From a checkpoint of a small transformer trained on Wikipedia.
Size: 10 heads of 32, MLP 2560 ReLU, vocabulary 8192, 27.9M parameters.
Training: 566M tokens, 8635 steps.
Each number is 500 + 40 x the weight over its row's rms, rounded and kept within 0 to 999. Layers, rows and columns count from 0. Numbers have three digits each. The size before them is the row's rms in percent of the matrix's.

# layer 7 MLP down (transposed), 2560x320, rms 0.0537, rows 2064-2230, columns 120-159
097:456540411437507422435445496439495481493430556445459480473489453573498511483507497511548489549513498487380537518509578487
088:459462574558526557508521595500544489490520484489554469515435530499531432440503495441568502463511481560434484573520515521
097:510498471459514511493418520490454508569507541515437574477468518454532448464520523486489520550517512561583537520506526560
095:489541468526539450486545462501531502466507439528559510506473507511411549547502497480427489470511521415579494539484524404
090:496526466495468450519502457485475486496444477468470526481464483505447452540482523564457484569503526413442533536480485460
101:501502466495495544562571473489521561538489480520458557488420439410480446555505517473452475489552509521444486481475440488
101:553502449468493516477528590475488542495500493464442497467529485452544563551619484507502443548563592541522554446455410479
109:465463459572535487535498470524473418551532569529538482446546571510540499510466463549445459544525419489557460505483517430
105:497523455492543472496478529546541511490483488478482419581489444460547416522522490507516524479575502452486491532581538491
090:529553541446501497528478484491486468497525549583444470504554536581444421514428471535506486554411503529393593542512518522
101:542538530570469439420550559504576520501522502529480483519511478497441425495423496519515464533433493561545502539506492504
092:507493513487481436526490448498503449505459529547546492523518495575459451469536383515490544466500531490466569514521579527
099:482470419506556474540486537447471583460437532492499527520502471502520500498458488495505558472487488515547468462492590495
104:535502438442533529426458437521527532500451479566505518463527541436563505482471460554542558436554477468477489516499532507
097:475513498521593573535477525527509529490477545501497441538485499544467474504431548508536486429559444447439530540498531543
101:521513520480527542606471531483475467485524408527505510429502525479585532509509477500479461564529515462497480386559461515
087:464512454511496477494566429584471539449466454542493468514486494405477494496492446440590501548533538495577550472462511459
099:523461469528449500500449496527463430514513529540490504476486465489568562507503547514600498484525531525506527479475534414
099:517503498508526450518470420465507449499555539502478500501532524531597496544515442494542472568582439446450446577486474477
095:420455487463476530532526514552515447585568506487516484465542480479480461508520463506543494516526459420484550533485428490
107:563539451476515465524514523496542468546471442519507452511514509453558520500535459472542531477558538499494492516471563494
095:580511411515542497472484572514558498446527516481520466531487499521519474520546500557563520491523510492445465519507468402
104:474537531518516483518436506544562459523444474543436485538473557522455545555515592427565537488470472475502486448484558500
109:505555540431539469425511549574490516487514525437572498521592495478500434501423506480451517528414435468523489481570464558
101:580494503401418516533449424437441535512512447548518497557556501458484497564469500522573508572554433494428620549517499534
094:513454483466476457489548517444538579518444498429487472553533550499500462574520464545486490468529613493543522499518512482
095:521492552537515485554566479507520534527503494519417520482500439491483505525529502534519521458505537533440519443476501527
092:521507507439475551487488548524528585571470543546510533567551551554553560478476469532545419476492554500505549540437538509
099:489475487509510469508530542470471509474507484512504463511476545551498460444436514464525476520489489495534483538451568503
086:425492453527441495508553557553533456573467559446463504511567482463479526508522438536517467515478482495553493522463479541
096:459477520532622470443495542463470442536534472498513437495492533511492496436534547453454475510467507487466429451520493525
106:582490519501544507484540458465498502453522562499534536480472422544531519515422508568562547507463500542446451542557534447
092:458429450551466474475485509537457527498534527537526548535426536522536473514435524472515552453482603502485558546497487419
121:479491497423484464384519512584508435493540518425502505530485506431517538438378450438525473471498531562512525510472472513
112:475521509482476518524415516508557486530430504519484508473544533480392475473483578409467474401478530466468426486531505580
107:469509491565532474493448495554494559529524490516457442550461530551467527456557509483546442496597467536497521484546550541
098:464469573573433487491493451490476528430429588503500486411503446493529459462466521534508446466429525489550495484415524488
082:501445492512545522560571488468534582461511484586520537506535506458555502481505487496472537532477504557455549510560423582
091:548456552541595503571520507525545469488413507480564567466545487467473561453539530467491504487489445517472458486448503573
100:534505464514478531465450501530529471444513505458485483487487559449514590496538469437568558428476530498524464498487513468
100:490444566482477475467537489548500482538539464455512459553482579528551509468508554536461504529510523421546634484574497508
102:425499514502550551485460472468493516457527466588506490525518490507473474471542509504560482516507501571469503487538548469
084:488519462531465533540486469497489491480475574476449521565478524434461431480468515481436491524547507451466511541439540477
108:495447478461535488521394451471484458546490497552463436554442496481528470472549448500508522488510513519490463511552544447
093:458542460485474421544469509492485521516520497461553488550462555492533499491493519514490449456532525543521459494564510533
093:425461495503511457440497483491543518501496517530479499560566538543413588480490502551514537438547522554507423501491494540
099:503503528510498444477536522601426516478430382500488532553440425497509399514504523524531559494473523522505497494459483477
130:503484464543517565543510505473464508428535543526494548522455438421415509411478488519444525509422547550590495454454511544
123:464536482554476455493468510513566439451452480467507468459517519506494508617512480564510539490556372474512447515443592516
114:552540534527527447551448443489531421527546502534507484511490505545519510538525474587493462506459444467523539438493526582
095:507509501518544458520561431505449498495532444518465478422589564517522522514542516507515521501510540542496510487535436520
092:494452455527488560426379549528532476489542411503452474530541515495495418524518473404537476454584513566505526425527480572
106:457463575514483511460503475529517530514527512480503466515434576447455447448506460464501534542516475490513517532449508469
095:516449508515500417569486503450393501576479516530523485434569497494489497490432538426470525545516495536508506456546468448
102:487574574530503491529473490542539503478525433546495497570501569535482521417484513471418562533500503512465492550463482551
089:478473536464552508525517527401452519540447490417567432496505546442489438502531544412499441492472557512457521420470448537
095:389415470500484517430486523456434516476443518520482473507517580458485484425463458551485484599456499493563498510505521495
089:496495526489489460494522478618513569471568524529545515553499533469512457445530504501477484569443455598498499483523499485
111:535565488465464521518516565492475462556501553527471497524513490540468443503553505537572496569509482498492527462440484460
103:511500567497558537421493519476578537485436531458484494446431461562473461446518429474533468490472482503514471518453456571
092:501445504515432578540514520493439421452489512598453545523502513439547551499541440503524462530502454514488499534523460504
087:492478533591547495496472505463441536432422507430512479532517479545535584517505431494489553509477470585494587535520527442
091:448530524396540494463526459529468534490489478492519447472517537537481487458466506460547481417485450432457461517485505492
119:470468485465480502533530457563490471511525501382465525479444511521484503503479483518551521537487511460493533552503496522
106:540509526496522547520466437447543507544483513537464534523472483494434527372527490467516529510485474517563530502494366528
094:512505466553537533506531492515542467503498495514525537519566542560464488550535537481439528458553486520465484490461543500
092:434492534542499525498491500483484543445542459482510418523556502520530488513488445509485510414548449513546506481446471519
111:480498468496490483467391600494529466485512435530478507498503516599536493534474530431530479535467523439531536483507486562
102:491436532564519519492540458513474485517459552553535436569508500449466526451536459519568544448480494481457503496533486452
100:434511505503568530515466502487538536529562525486465548529472555497501434447536582519514533501532494481562508541475513470
116:435567457498514557471526579528463485483474529543577454493499532562514528527421473488515424531466477491547481504463591516
093:551482529510512531509508533515491552520544471539505656513469464530446509483613527483527502513548475479483512567497564456
105:542537513498484526522461530482483486497537504551570496473482496488474563568469497462453532502489482470569450508436467549
114:527565518498579435499520482523525529529522524511471492540514474593525492432496537466535496558523510510512419481486550547
101:487466486517505437574505531502442476501484483491460467412500531484464533517453507479558484506526548516491426559435488534
099:511547499533441499506519455481493482521450496483396538473580501483448500458552533524486480476485470534550489468499591435
091:486461529516527545468525510454465534563416515466518487511493510501515511466430468508455493531596510521516507517483506502
110:474610498517447525504463457460535530494511502494499504580501468454429401547505527495499547543524512597525540491560489428
096:541537440472533483517533510451513448497462453485490543452491527484435517465426474463578449528444544506475479515524507470
099:479512500403494455488517489527543492567501544439467465431503496507575638534487510490529502451520502473459506496498515477
095:461460483486539519579510465495483490512590605569485492473446534601536459453512406466502438511508523443476424453563555474
110:596527474488474515494509510417531478532476536560528457501502508561543458494517488517511557514500522443502446475581533533
105:453559488488493494494445462493533509540523483532476522525529392521404495435474497498541451544514500454556412462512504477
099:517511463489482475448561546534480496517533503422451523491477464510510450502462489530480570491535490421519459471503449482
105:481523461467494491456515509531473444436495497478516529498467469465545507486527541531533499488460504474470537462539480490
108:542460479490360530482515567513548455532595510515451424433517514559562530512526517505515494540518502544462510558469549424
100:549463466491580538502492458493511540545487436516495489469447489488482584455426496547509544455509498396517495468395540502
106:498523485467470459537503484514501489474519539509511590513532493462437562538442437544486509511477441446469525479553489500
104:543499482487505547519512544536455435508548550476561389498436548459482508540548472476403543522500566559524509413496492487
105:497454340479499422516525488478545466500494468567412479573532503546528494495545460450573450457569493570524495452512526527
105:502510471541470532495481547490454512474599488517541505433501464501518498535503523442471535548467472508541465479528469540
102:474415489565477429566490496485547510573496604550429524493515489408606570479505537476512499517489475489490486475505493449
116:442476462489451504472477549433455442453472580520482460496482511508472516519476519538507514548419458517562423461493574500
134:475423532483453548523560471474505528433447515540480553533478445526500466471496509535531522532485488441455580516522530434
100:502532578440477465466488496500570468537482487564537492471498470517521547517549479516449519505463570472390472443504398497
104:520529448564470537504546485530486499451483452510503448496553544548474502475487416479522522536500460515485508503509508514
104:559545474542499508604438468542508490477518530521429517442534423519511468462527395564470469517510528494472459541499576462
095:474478497520531490460499513537466504495506488573492482509518534494485496445502483435493457464490504434531481457515490533
095:453451529519550478480512447522443467442391506532536506503463539436515480448542543542500498474529555496481490538514510593
096:531508545574528533523460511462485520562575580525424474482520538472539488514558503569534467478433489487561461487536542462
087:520421505440481584493478462494531498494451467543583498509397463505511496499550509498471547535538494496504463483497449532
103:444560480458449523487404493569534519503539500509532552556574493506481493546456518499563446517503497492495598539551495466
115:527485460475487611542484461512406519470389510479452534453507532547451487513531525493489449538481474481478495543471515471
091:524571557478410517515397566537527502472511549526518522503534588521412459535454445516579547472481578428483457496517488473
095:516487398541500476477500513433450486570492470543502517506459520530565523587493513523555516531503485532475455505494526540
120:554522422467517496496484503429494444489544449510443500474457574513453526468521466524531508504539496515513570497534563509
100:490578504532510545507499515554468503415523491467422408505477541499518484468556419580523498523468505513533441492482504493
088:484537459445542474526489525497447530506548439510510490474442542486625479506518547528503488468502513508478426485506497525
102:446488532567522490506514528531542499522452491561536508569458551475544508537467549459561462445448547457516500460447446492
085:535457445403504429522485487550477521514483418480489498535509501478571509449562477513599585487530538486500465498481473495
096:446444558511457503478442459523467456505549464541556532501549502525452497508533406503507420545446422498497562544548539426
104:504578598494528450455554465522496524551537516502521546500494524526523464491464552500546577520531478500518479470456531492
118:520525510500522407449512479547643581467447508493533546532510465483517499557517575398445533526597493530536489424493521490
106:516508482515495488512512518524495515466464536545542457524456468502536554522535505490507549455486559501529487487485460442
085:523413496483544544509489468488481500469542463437479471531467563516463527534523521518517452517489512425571389485466506493
100:451527355536502495508520468457463471491524447470462474473514564412545429494439545579530519408518470509468481460520463495
093:486577498461465515501511552470496430567495525502509526514405511488534487531479506546416511481505529476555576551439432600
087:551477546506473494520557540485471485491531531491478518506551568526582529522514480510467483495490504452484538504414432494
104:434491483554462552552438501447488508510423506499577482475511487523483498520502500475566469566498486477570522512542463503
096:481531539536514473538481478463494535466510410428527482555539494500471510504490483490498485429542482500482508542542494505
111:550495497496477547448514436546549457477432601477471604531452555460454451470525570497484467457499524524490548479488499492
094:502431477506466509458527482502586534456487511519508553545485501502468457515444486516540480545560442497506525507566534523
101:476497528504487541448483578510525476487479498480499457480463577498526493504475476517472548452580591515550456495505488441
099:489503546575506497475500407438506507523426499507591543527554487486442506448510526546528508481425515532539442561442514504
087:486588498503488466495515479504519476494522484513455537507549509454496508462452500457460494448523523463435463517461486480
106:636479426508553480506547535525505430475485529474495446526526535582413460420469473514586434422491444486552528487570526429
097:461480551479574574476487500474471518482586519509485524585474556523481465458474479510552508514528534520539471510506514432
115:504587549450495516447478449494511535488515499567561505555510505512477544551474593499588436503470464510534460476489484488
101:573451447527466519559502530518508574524532481436473489514492479549490547476470443523455458542486508450514504433534473518
094:502520490521494563500484423476576485507537487475540538519430515514494457498514501449503413492494563431548493526493554529
103:522514459454449528517444483496523481546557531471528522464441553453549482469509407518524501492475486499567495536429531517
104:469489457482578543475511503445495581580482555509504489475495452502477549513518450481521442512450487526547499522499506539
096:507465416589488470516410515467495475472426492477532521547468468497505472423451490560505496514479415469496464482547505546
092:515485528553496498485508375591524469545454486474485453553514454481472526404515547468438524491438557529462567375481538528
103:454533476519519477496495553489554515539444519455515553415513454538548508541480449503524518527491556432438536492541481487
112:479501515498488456560506585511514414502503519531577548552549512479447485531536488469545444475499467499479455499522526517
095:503544516519533519484474501511477510467572460485433450541478474478528553480450494451557515494570555542493572533457528452
087:536464456452491467508533468433498523470511507519577572496505492510469550459518437505509524440430529510448513497455573504
095:445550506537509441474477426414446419476464520474497532479578453537513517437496455436489482517410469452466487445445523568
097:454508564508520565547469540504552540490552485466524517544447565539504544566460507520535441545450497505460484480543446528
092:485468488518499521616505500578455475477522503553553524422519479430428554477440557549427538467468495464530493455525551601
095:556440509462437546499508518504501425511558542495542480496502517453542517499491468483485604467511523537513482487479549494
107:436571475517486522528434455471537473481453479496468473481570554491476502573469471475592568488473463454557497515463508458
105:516445478491452527451489548524457519517504483492504484413586544477521521488451516552478529471525432491536467517532569461
089:574422506551513446519431448501527506476461449489444499500509531491501533477549405486558518506476471565510534452429549500
099:525423452498551468499500437472491472472457544480467456474497556485518474481498401504419548525515477437425528489511492507
088:502466513422523445465465475600503525530534510499572518493516540509528486499470508426530477495484501482440549425532536489
100:556438531561510464491423447493535507505486497543494548437468548563526510537535504504518392532461513466554485438464557464
098:552486494453533509539427557525485457540487576523512457484523423595478551519424486474460460484509518444499516607548552453
102:486469475465560619498511442555494446474492433469507475516504539446571470458578529522539478461513530483510494464519518494
108:521485449465490439544541410469482497526517432488475511500512433382436604578495443489437509552494545506540504509537494576
090:432525509509467547503506497488519432482504493493534530586470438503524583422490540547501547451458523508514465477533425552
096:419541559496456456472485530499503447568490485527441480518527530507430472599472571524556461476542495496573444548544532437
099:463521445488425524506486438501486505538511521450517396438568475562516466483570448494508514537496552564554539474511544481
091:450559514453517452458472551480431519545549463496512472502536506467537545492484551518572507511485453451506469467536517521
088:523457433497533522545494541524485491487442564493577489493490474529478450559503494499544518495454496554502515507520497536
111:488480500507504514467463501495490468498501508538462518451468463564499482538524500525436464513484472532487471457499544480
105:533560553472456490480413548492577467490552444462488496515480502529574549523537464456498571517525443521537396477459585504
086:527525461528450472455405466487466482454508520508528512459482506393475424520478518455555499525482508511466488461520522471
107:517466448573490581482485555501560545490469481554530504598516479543515497460469549529503491461436506498455437505531487503
095:509490385540482493530516523505503459564519481478457481519501520557492521556484498491578529490525515552496586515472535489
106:482512473518496514492463404524470459540526440511491474537567513518543503434468563450503531495456489497533485488537515548
107:496485472456527511476442499506525522569597533469502538497532552467501486477524486506487499423510502411507492514492579545
112:486517468548476514528511558476516523369439466563479442558545516456445509565441522508495475478485516441528430477476515446
077:498408503501570481506516513445524481424564553469453498519464631461488436433460461506499527426549546533520499466415535590
109:460478553452463470512503536495526474463443500459481514460504615541434491537513446446511571475470503517437549500496479478
095:493558544555559504470509533496560508402473480500509537523452438498496483495561409573526522527492417469474442478520430491
# layer 7 MLP up, 2560x320, rms 0.151, rows 2065-2231, columns 120-159
089:472558578480515464446472470528545475521540466533508486421450531489526517529534425483446529503484543469508488414492543525
097:575543552496511483503501483551464501474453523455515483442510513460574515447561519545514530550513598585415442583505494494
096:507502472507497566515467513472506526490428535385501432496533461486478463514545449490474495493525485488577565445557492430
093:522466501562543566458490600627482479469502545472498499461628493515454499512493506460393560554516474484489425513540579489
100:471525444432457457500474438476578548488464485519524463536514565475427511542520521564555524424545409495461476495502452568
099:564463514498485489450475523486525484522491457482568516447494451496512452437517482543538576551440413522512495512543484478
116:508507425556486541460426473469447496492541509462527446430605471564488490515507467531439527479491467495452464503496479473
096:433482504511487476492472474438536464543447450506508513449510502521388453570531529486491557471512526500444479526459515546
098:469555518538435452396560539494472604487406446504501467465441451542461538507557532517502458488514492511512486405530465493
114:497564548497508508523530518559510524506509540468494528475483481405525515583505466540430527487486514481476470452400436511
103:476527483439501525551458540512485537492524489481505535490514475434515490506467544506455488515490588574452538509518461635
100:540560530457505519477524505554459532504517502551491531506510473556542579450482477518561404542475510442487433570459368443
104:478507448513496495499450443509358471522497415500519439516508495539542480452474539512571485515497469444531503497498568537
093:498501550557453467530487547456518552478479526524525445490497543521538457464521525537484521549414527511442433455491463502
094:483524478423532512537533441518555441531477508533506475536506505494533471560538520546515483459492497532519499481467494427
092:498487422424498507489502526440490506538585559508448544506589494507489574487528511562558502443532487470531483486490425546
096:520563493526507524480549493545546589584511527460501537600458443534494508522467443407462443504489450492515479492501436551
096:516459538523501445471587435506522486506435517524494493548508550527499437511505504515469522517470487458564486534477488550
096:498544545534472511438531536568520573487512578550561497503562484474514487408491482541491462531554508509503405495464503551
099:453503505462444480513485551579510507520556494533566437506511545522532464516482542494453497507546529523476541532460558537
099:488457508490462462534454526499451422525430462532508609492461577490430450464480526417504506517411563496548497461485508571
106:479476488521486567490420468519478485512513474543519497483503536429522498460492525558510528533513456489557420486496489468
104:463495505502487462496478466408531489496485497545510589479493481517516478558516500503528522487436513436428519526539490496
102:486503396483517471506514527470429497518480445519451500464606504486557503458531458502454422504585595558477479510476574555
093:493449493489502493545471521446419504529561512506493558425514486461469441499516553497451480570484481536514486517432491498
098:500496523503468483503469535551426532516545587476487527402498553538524530494535500483446449481503537486476581517517527438
097:573535455487559488558494462477486443529408499470510494448540641483523553539432517486519527524579492453450466434485509530
100:550451482474471444454412517513457557480505513475521499524497459452564500480541559532548491559556535515490515532526463390
082:513550529503575513538495526485470505519515418481480517495512459500510473446487454480497541499461481449494484485528492397
101:511504457492537485564502481555474502433425438495511498532531461522516482483506537509511510486484601548451465503579507508
103:530527510506470536542507482485481527499450495560464522419529485480428510527469512464512494525530493468521492451529474486
104:439500477471483475496556433515492489468462485559541538535583594464493577418506526501500519495492478438536474512528521494
123:462518489530515468451528532480526476526472543530454511518493482461457515626521531440520475561421464517476418447522477495
109:534475492507460519472472524530514545454569523510450471524552545504473473512477415528502471579456456529502511479512497494
109:471475435539512494490499519546487452483531484520520529447540476509466496474441487589519591522472514512531556476393442468
104:573423436431582509493506490481470582519510470468475474508480475518491544521457455462439471528488410421572460501434423517
083:485541494536501477486509470478467405596471426537491548563523583411447500533458558472474526593474588493477442467511477506
101:478497517489499526476467516452412571538502548507497515486504511505480588492479438487535434505507472496495515559572540582
101:476491449503500469512490495485451522449531549536578480532522479536509493508435510527523494538451507451496461555492543491
103:558537522547443460550433440507446528505451470501495466445504471445511482519474464476485541493547502518495408509511481488
101:463469489464456480489515539392536552539457466575508597435464510545465433463469508465447522535483476560477477445456495508
085:524446474553567516531489457493478544465487502475586491542489489533575528486492428501459537540447584516520554474474449505
100:488423474510454478569516515561480490527553485534562565523488445524451521502468570449498477546527436414480494459523584449
094:585513567553542553524470498514547483481545432442469447488615444499476487475474555460461474516562546495491532446558496490
101:484525490451494553446498502378429477590576498531506446457505548505471443547453543499499561577479523402473532563495526481
096:504503506433483460428488499462448458526547502484557538490522457566480513492490477430490510485507536533489531456552465482
114:505464538450458483537470488503495544546524517495470459546460519527590494506509512504464490603495427465404506490534525466
118:449464496462528501445472473469482490515504463453522501557525472497519530503473537481502526463435541468490523473424542490
108:485520504484524526467468486550446531510550495589504540453517529523448451504527530511527511462453528485514483452543474482
095:489531511453560524522454473640434474479464556531531443475449492559482504472441499541478486533463509522496518506484467558
092:520428523446498537500499536467487514547543467521513460393473482483495511525490496557397488501524477565460487495568485577
097:575464502560500491537552540445531584473467517575487448529557460558490420443511519490506500529489532562485525417465519457
089:504538566477443488533497533519434426481497538536458522518477454515504570535485485420483550558601495467509485443471503492
100:557500492506418509485552524487541498544475506476507544469481491441515487483518462568495494479504468444551516488446545556
086:441477448441542505456544493508453453487485569560436491543481458482459517515522444515509563493505446469572533472497541494
099:444561473477505588550546489426520497545477562452465488533433456460498497577545487420512505489489493458484508536503470626
093:494468490498432494583563472454453471485494512511472507436523477528525554542522486532466532491512540485493539468527481480
113:566465467487547543568545445420542570486544535457441517468473509497449510495548480476494547519565487581477510518488469428
097:476494466513470487545396496521501571528410511525481584463485478530579512497483493461478444494440499487450529422542573493
092:529475438459463605491454478542522478505468556554545564527533507518530585477441594490532458492513523448460469603509474523
090:477514536468530491488506478530486454524450463560478523484489463467493485527489499537539452447544491450493555465501508534
085:505544487514455510523465486555471495528501544500478503441527485556509485410451438507563547573493489552495570480465516492
106:539501512514467510460524490467537511462511544521446497447508490479478557419527510512449508574515510446496468484436570545
115:481619399496460485477450477455454471515495453484522428456511520548462564566527551476555510472495550504561495532451484510
092:543547522418511444503526402462488532571499496520485474502496505484538448494501484472469568468498513493548535456463477503
089:530445458503550531585492549505518530540526441451534475548523461455536507520550514490540494540497533518540458505530532516
119:456469501474468540482453573525494518528484473536542513493480498563496571523500522484463431572461549491517561513450407539
099:465525490391497489466516544376436505495524549491517473548464508467544475479503472453433465500570535558434453471480490487
097:555524541536493542470508497456433417525458481466458520474477525555552552516500537493551496496517515508510505577455483494
125:398543505529478502487488539558553462455468483473519530465485537602516552484563516482510571479524496391471437456486596532
100:537488493547562523496473466544451498523437494485556483567492421512475432527467520481439549498483534520592485494501455531
103:570484528546552516430541444574540425437466532526470511487449400575556451460446527493499525558527495505492473460505528535
102:474500505547466518576511436516534500412494497535519511488500529479561526537434571508500576553381471488477507477471558525
098:469479465548510455494461476522536550584503534435513487438514503463422506558552584483544463537521502474514526503482564586
098:525475481517496449510586547436497586495434436490475409420477465541465406551505440456428521575483558527521470448469493555
103:455505519527485542496456532442507529507552542461458470443506531574447480524535486495475514573490547475546449514493493414
106:488513486522513514472583569350545524546540578572522542473511524526501471476546426506404495446415532494496493534466457584
098:482488477449547539544565438426460546500559523516437477461518522536570502516492497539439558476555472577528519506509562418
093:481516403491554508597477540549509558515509480554500511532457539518542533480532512469522447494525536485467425448518510500
098:484513468501473478458499554523502485482429483535522546489539443518525555526448452506462460545460555515536474507461495516
107:496608512423481483464491526567520498488470498456518477478490526542526429466555494555540498441482496482504486468500592523
098:443405577493538437431489487500548476495529514500433502458406447488488537542550497448507502581502511548596486423541515488
103:514486491508465395503444508512421478512543474518441503522523495488450541561545535542526489485577545477463523478466539599
098:485528479535489430545554482498566552435478467457455541548521491541539481554443416455469537551466486450509464484477477463
100:452525517468559524500549406512483475478464506479511486432503514466461491562476523487505505504526503521496523488512490496
104:505505510491499533559488428499487454494557430527582482530474503508432393526565550463506469468464477513486493480469507455
103:558562466432463498461450466522536481560585519497509474462532512526563528514507581457431459519463557480553517482498532504
100:434553537490503431444497509481482488437521521572489601514470519458513565447556497468503597414466501541482528501488481495
109:413507514492455498469535486522523473433533488508471480545511543474523481530490488474513485573513515435488471497461516450
092:528511550534509500538454556492504591489470538465501476445541623510556465518472500547480508519555505502457582533508591555
100:480477467489439518445409439579473525594480511548518483497475497468526489564519535523472444505499491553466411454502467469
109:479531511548486491388475520482573489525487526487504460515518473500536505465491541499450500505522507548454472428538477562
123:495390515461501453526516526565520515478558533491496498445532493503600475441562466551506544505523477457468486523521544496
100:476522468484547485535514515565490504505545523512521470524474533445443569582545533539502440502533539408479510517465508495
096:480473440477534471515508495410474536524583584508545384459516456394530485507527457557483461406484530508566546538446483454
100:502378489471518469506457467480484532469438509527474502491438518487530496496488494554492460548583460477507539426612485483
101:488537494569551412575506470437452463431493521436490533508523533513501546523542508548531572497482513516495469499492562481
084:457495480548454519445538505537534523502498511573534520500454492453503389477447501461481579457492493542497444476438593528
094:547545471494478509493506523561514476560505570497489428473440469528481512520463471515467512464501493466506487569466459524
085:485519471510507463505517464475490459517524397496474440496568469504485481479498510494534530514451494521503517474499450531
101:513500547516474501496587436438496587502477489474545515415532475470464425541496453492551475510480476476476526457528508441
103:462511556574506465532409577432508506435501530527459496517463538446554480465554478540439489476478516481535551538439514492
094:452519537471453524457534469502533476536445513404522516443532502481545479534496533485419493441574519542496483412480469480
087:422556490456560459488480499496539467576523481505505492453513434516521459533486573538497463497502470485537565427464450499
124:533469502484435473562551497503477570457520525460516525500466582524539478482530515540518583540479513542489615440533515503
098:489518503478482517490496517550539531575513519473517471441496538504486508490529490537481574476505532488394541472508551464
101:513550496532484496540587510511584490551446555488433478522484475494505509481531527526490514555454523588443539463500501491
107:490413474541491488511546467511519510514467535478477517482587492532468522578445551509500429565483529448568454436452483499
094:514482466529497517540515448580552552523549571492553450541459432498490550475517573559517445544462544489522496468494532510
100:557575442519462456446514463573481468504510447516541460468548527513505623490578531533508513399437555496474544459518442521
095:494503499489527552507509600472504547509501476496526479513506494536494456515463466449479541467491527491558525515498484466
113:504509433536474466543465568530457513418406507445541488492524415576516550523582531525571461468487545461481510451538469523
091:547532570462445527487512471413483555478503532488547507479494501515536464467494475537520400495505509426573436523460474479
084:546504450505463485492481570517470498482484492510513520515551485511475570561464499455533503517490494542522546528501468528
091:495551458497534402513527489455560591547435503505580557523501520507528526555533530510499577578509549538478464461477530545
104:496483390522524543453467501540548541554532508548416545455553506464456474525542502500446499491499562533560463536547531486
082:460482508522445443580474459565525500472474500452436538514530488477474497471509515481500423476497459445489436447466530477
096:538546484487498515483451518549485562517514516490411570558443509571601460430489501541468522536491494486500533463418500499
091:505465464526498560503476533495447556504516526534513570454533492511481463434547581467502530505443504508497511458500475551
117:494558499491541435526569568472484554523518560478559520469470531489481460439468487535557499465536447465450515465485509492
087:519447494460458439477479517464510489507557463499546534543515509462520479468530471573505505453529573448530500584499476469
098:466453513484442524531514516499515574535488534447452469491522446557454541542535604482464531496475432486446491507479461475
102:505550475455477525526555454457484513505509447466499530452494483421529566534537489455530527466483455461497482475470502450
085:466520520543569513526516552518530546575495490521607468509477482491552527491562502468463529534580462512482521554528543506
101:580503472491461509505519490427508527532558599552542495511527538572511472494520503493433529533521478481489463489525479497
091:524501510542464422491475518480499508488499528486489541468489489493495512458496505527520509494499514494453474496539465466
120:469552440506480511427544622492439508500490451432535485495474476472565574484529484512553543511499472483485461436478478528
103:582606483432418460479484474454427468504464481549557443453510540521471490478514523531487488500560461466529504471505505472
092:503538473461523500468516549452530477480435432557531513459489510509567458506579536534454469487517503506462517540537534496
096:483461550440489492543462479437546470440495409510461515450483497453535530507537539539444513401465582513484530497465451531
119:473506496516489539501526547462473480474457554444472502491548463509554502488525508564483542513511461479555509477483424514
092:544477451530526483506517460512501495482525518523502497485563490539463483557497449460547570525488564417476548509483457495
105:539531463542530471456482489440554465512546540553578440513411532517511494493574524513505461511455494470481489513496478495
100:533509541411558585499518501473455514526531503471492506441559474453560516487576516438442462487507521515536463493548500505
114:485505458377504552507481478503455495491480497617544527490531479534490541445440510550533533494532534477458482493526563522
094:537486539537542518549547469507541516544520496461489500488478509482516526538510511515461511544510492508532459526433477443
099:542509441520399511449450485550435484492508407503529453522502531507592582449553504548474554490491561502640529418432509469
095:565543481542599451546512441546527484502525471536483528467464541573524503520508502525468533470415493499541529484556517515
086:558569441527532463518468571426440436459469427469537529518468512517507512495542509514428506501478530544514503474521418527
103:525498412494512515478441458433522496536519483466524505521547537527482503486547478476519433455508449534539510519556451484
095:474520478547541447505443531491431444492474586527535457530510485522413540534516544444526514502497558464469502497459563537
105:498432510558520508448513491514493519472518476410454447542428499462534477538543528531407506490472515456549522444477516531
101:525559506528542555534484437474465545561586521453494457498522481498450550590493486528403494536526508371513495554397506545
097:457623497438585481490442492537521470558499566477544525519541526476491450598533509567467508519447517463571501530550499601
096:495554499546485524464475500526503454500466422524490492465589484557522557485466535571524479510466505518529534515547445528
093:487486503536512457488480472464565432432452562488488567504514503537529563433477498561440562553484502466572531501491468463
099:526544455502532458531453466469443456459467413566494485526589408533480525489450532466452495493474442528528448509499522486
098:473491467526448507464479472471510453471487469513536493471447532473549464469511545485560485489462555536508553494502392530
102:495479535461392510454535495512468460576557479542546553475548431541446454497476564483452482533520551452535512489562474501
112:463493500493518497453457468494581491491469444593456454519476555557458537481510550476414518492473560423431522459529489482
102:559453473477512487513473461487451547580454539528540507454500450554502504519506464552546432473522465508439538504450555489
094:588510468514452455574532445402504496556539559537531551479493561495562469534472566488467542526480390497459494488509460483
096:503528483547501480500534433408516477522416508527517609484499465484454549588458461496573437506480525470422431457387543498
090:518509575557445448490559548482517522511422511485445488513498506540559482498494522541475468501460519492552486497564412473
087:546579514514560545490547493544498507497591511507539549460426440451514553463540505519479505507501494560565492518480505556
108:565474443487455452497519529424454501484531525491550522459457499514484444417469526520527483555549457478470555572480495448
103:574510516515521450490433433493547533487498522585475450439460506505473474506544459589566484497532549477553508537521477542
087:422476501612526527488491544494550560584526560524447521499521457582535476461482497524535453496476527482409471483481559481
110:528488467432476453516498477479409459465514552530513533502440556498492501486505471511536460402491510448490479519534509511
098:566462473506467478430563507557505487484435521473442466497509502441519485518491512464438466539439497579499414460572530522
094:520482490513541468502455496476521552462490507467507554491431481621537516472429513527473519491512454488472530482467482542
099:512529493456483525502538493514512534514463507518535579485461617558483407459493491580489494547492416478504448454509450470
110:469459439498547520517511501478460485547515495407503503543489517514535496552459470518508469459541447474483510529533569534
075:526562448499512493499521515459453520463560442508470510504496530521475490508519564489495548458577517540512476522438493549
107:518512478430511456471545468509487560453500472502523492471454452527472576498482437550492501496548488486508546448559515474
097:507439470492553506491447470490495531637414537585511521509519420518447509441473584517493522490483531520469434489465509478
090:466562532511529524472513455487453538520523542444576412448509442551458555494448485482536444494559430455537442467545500597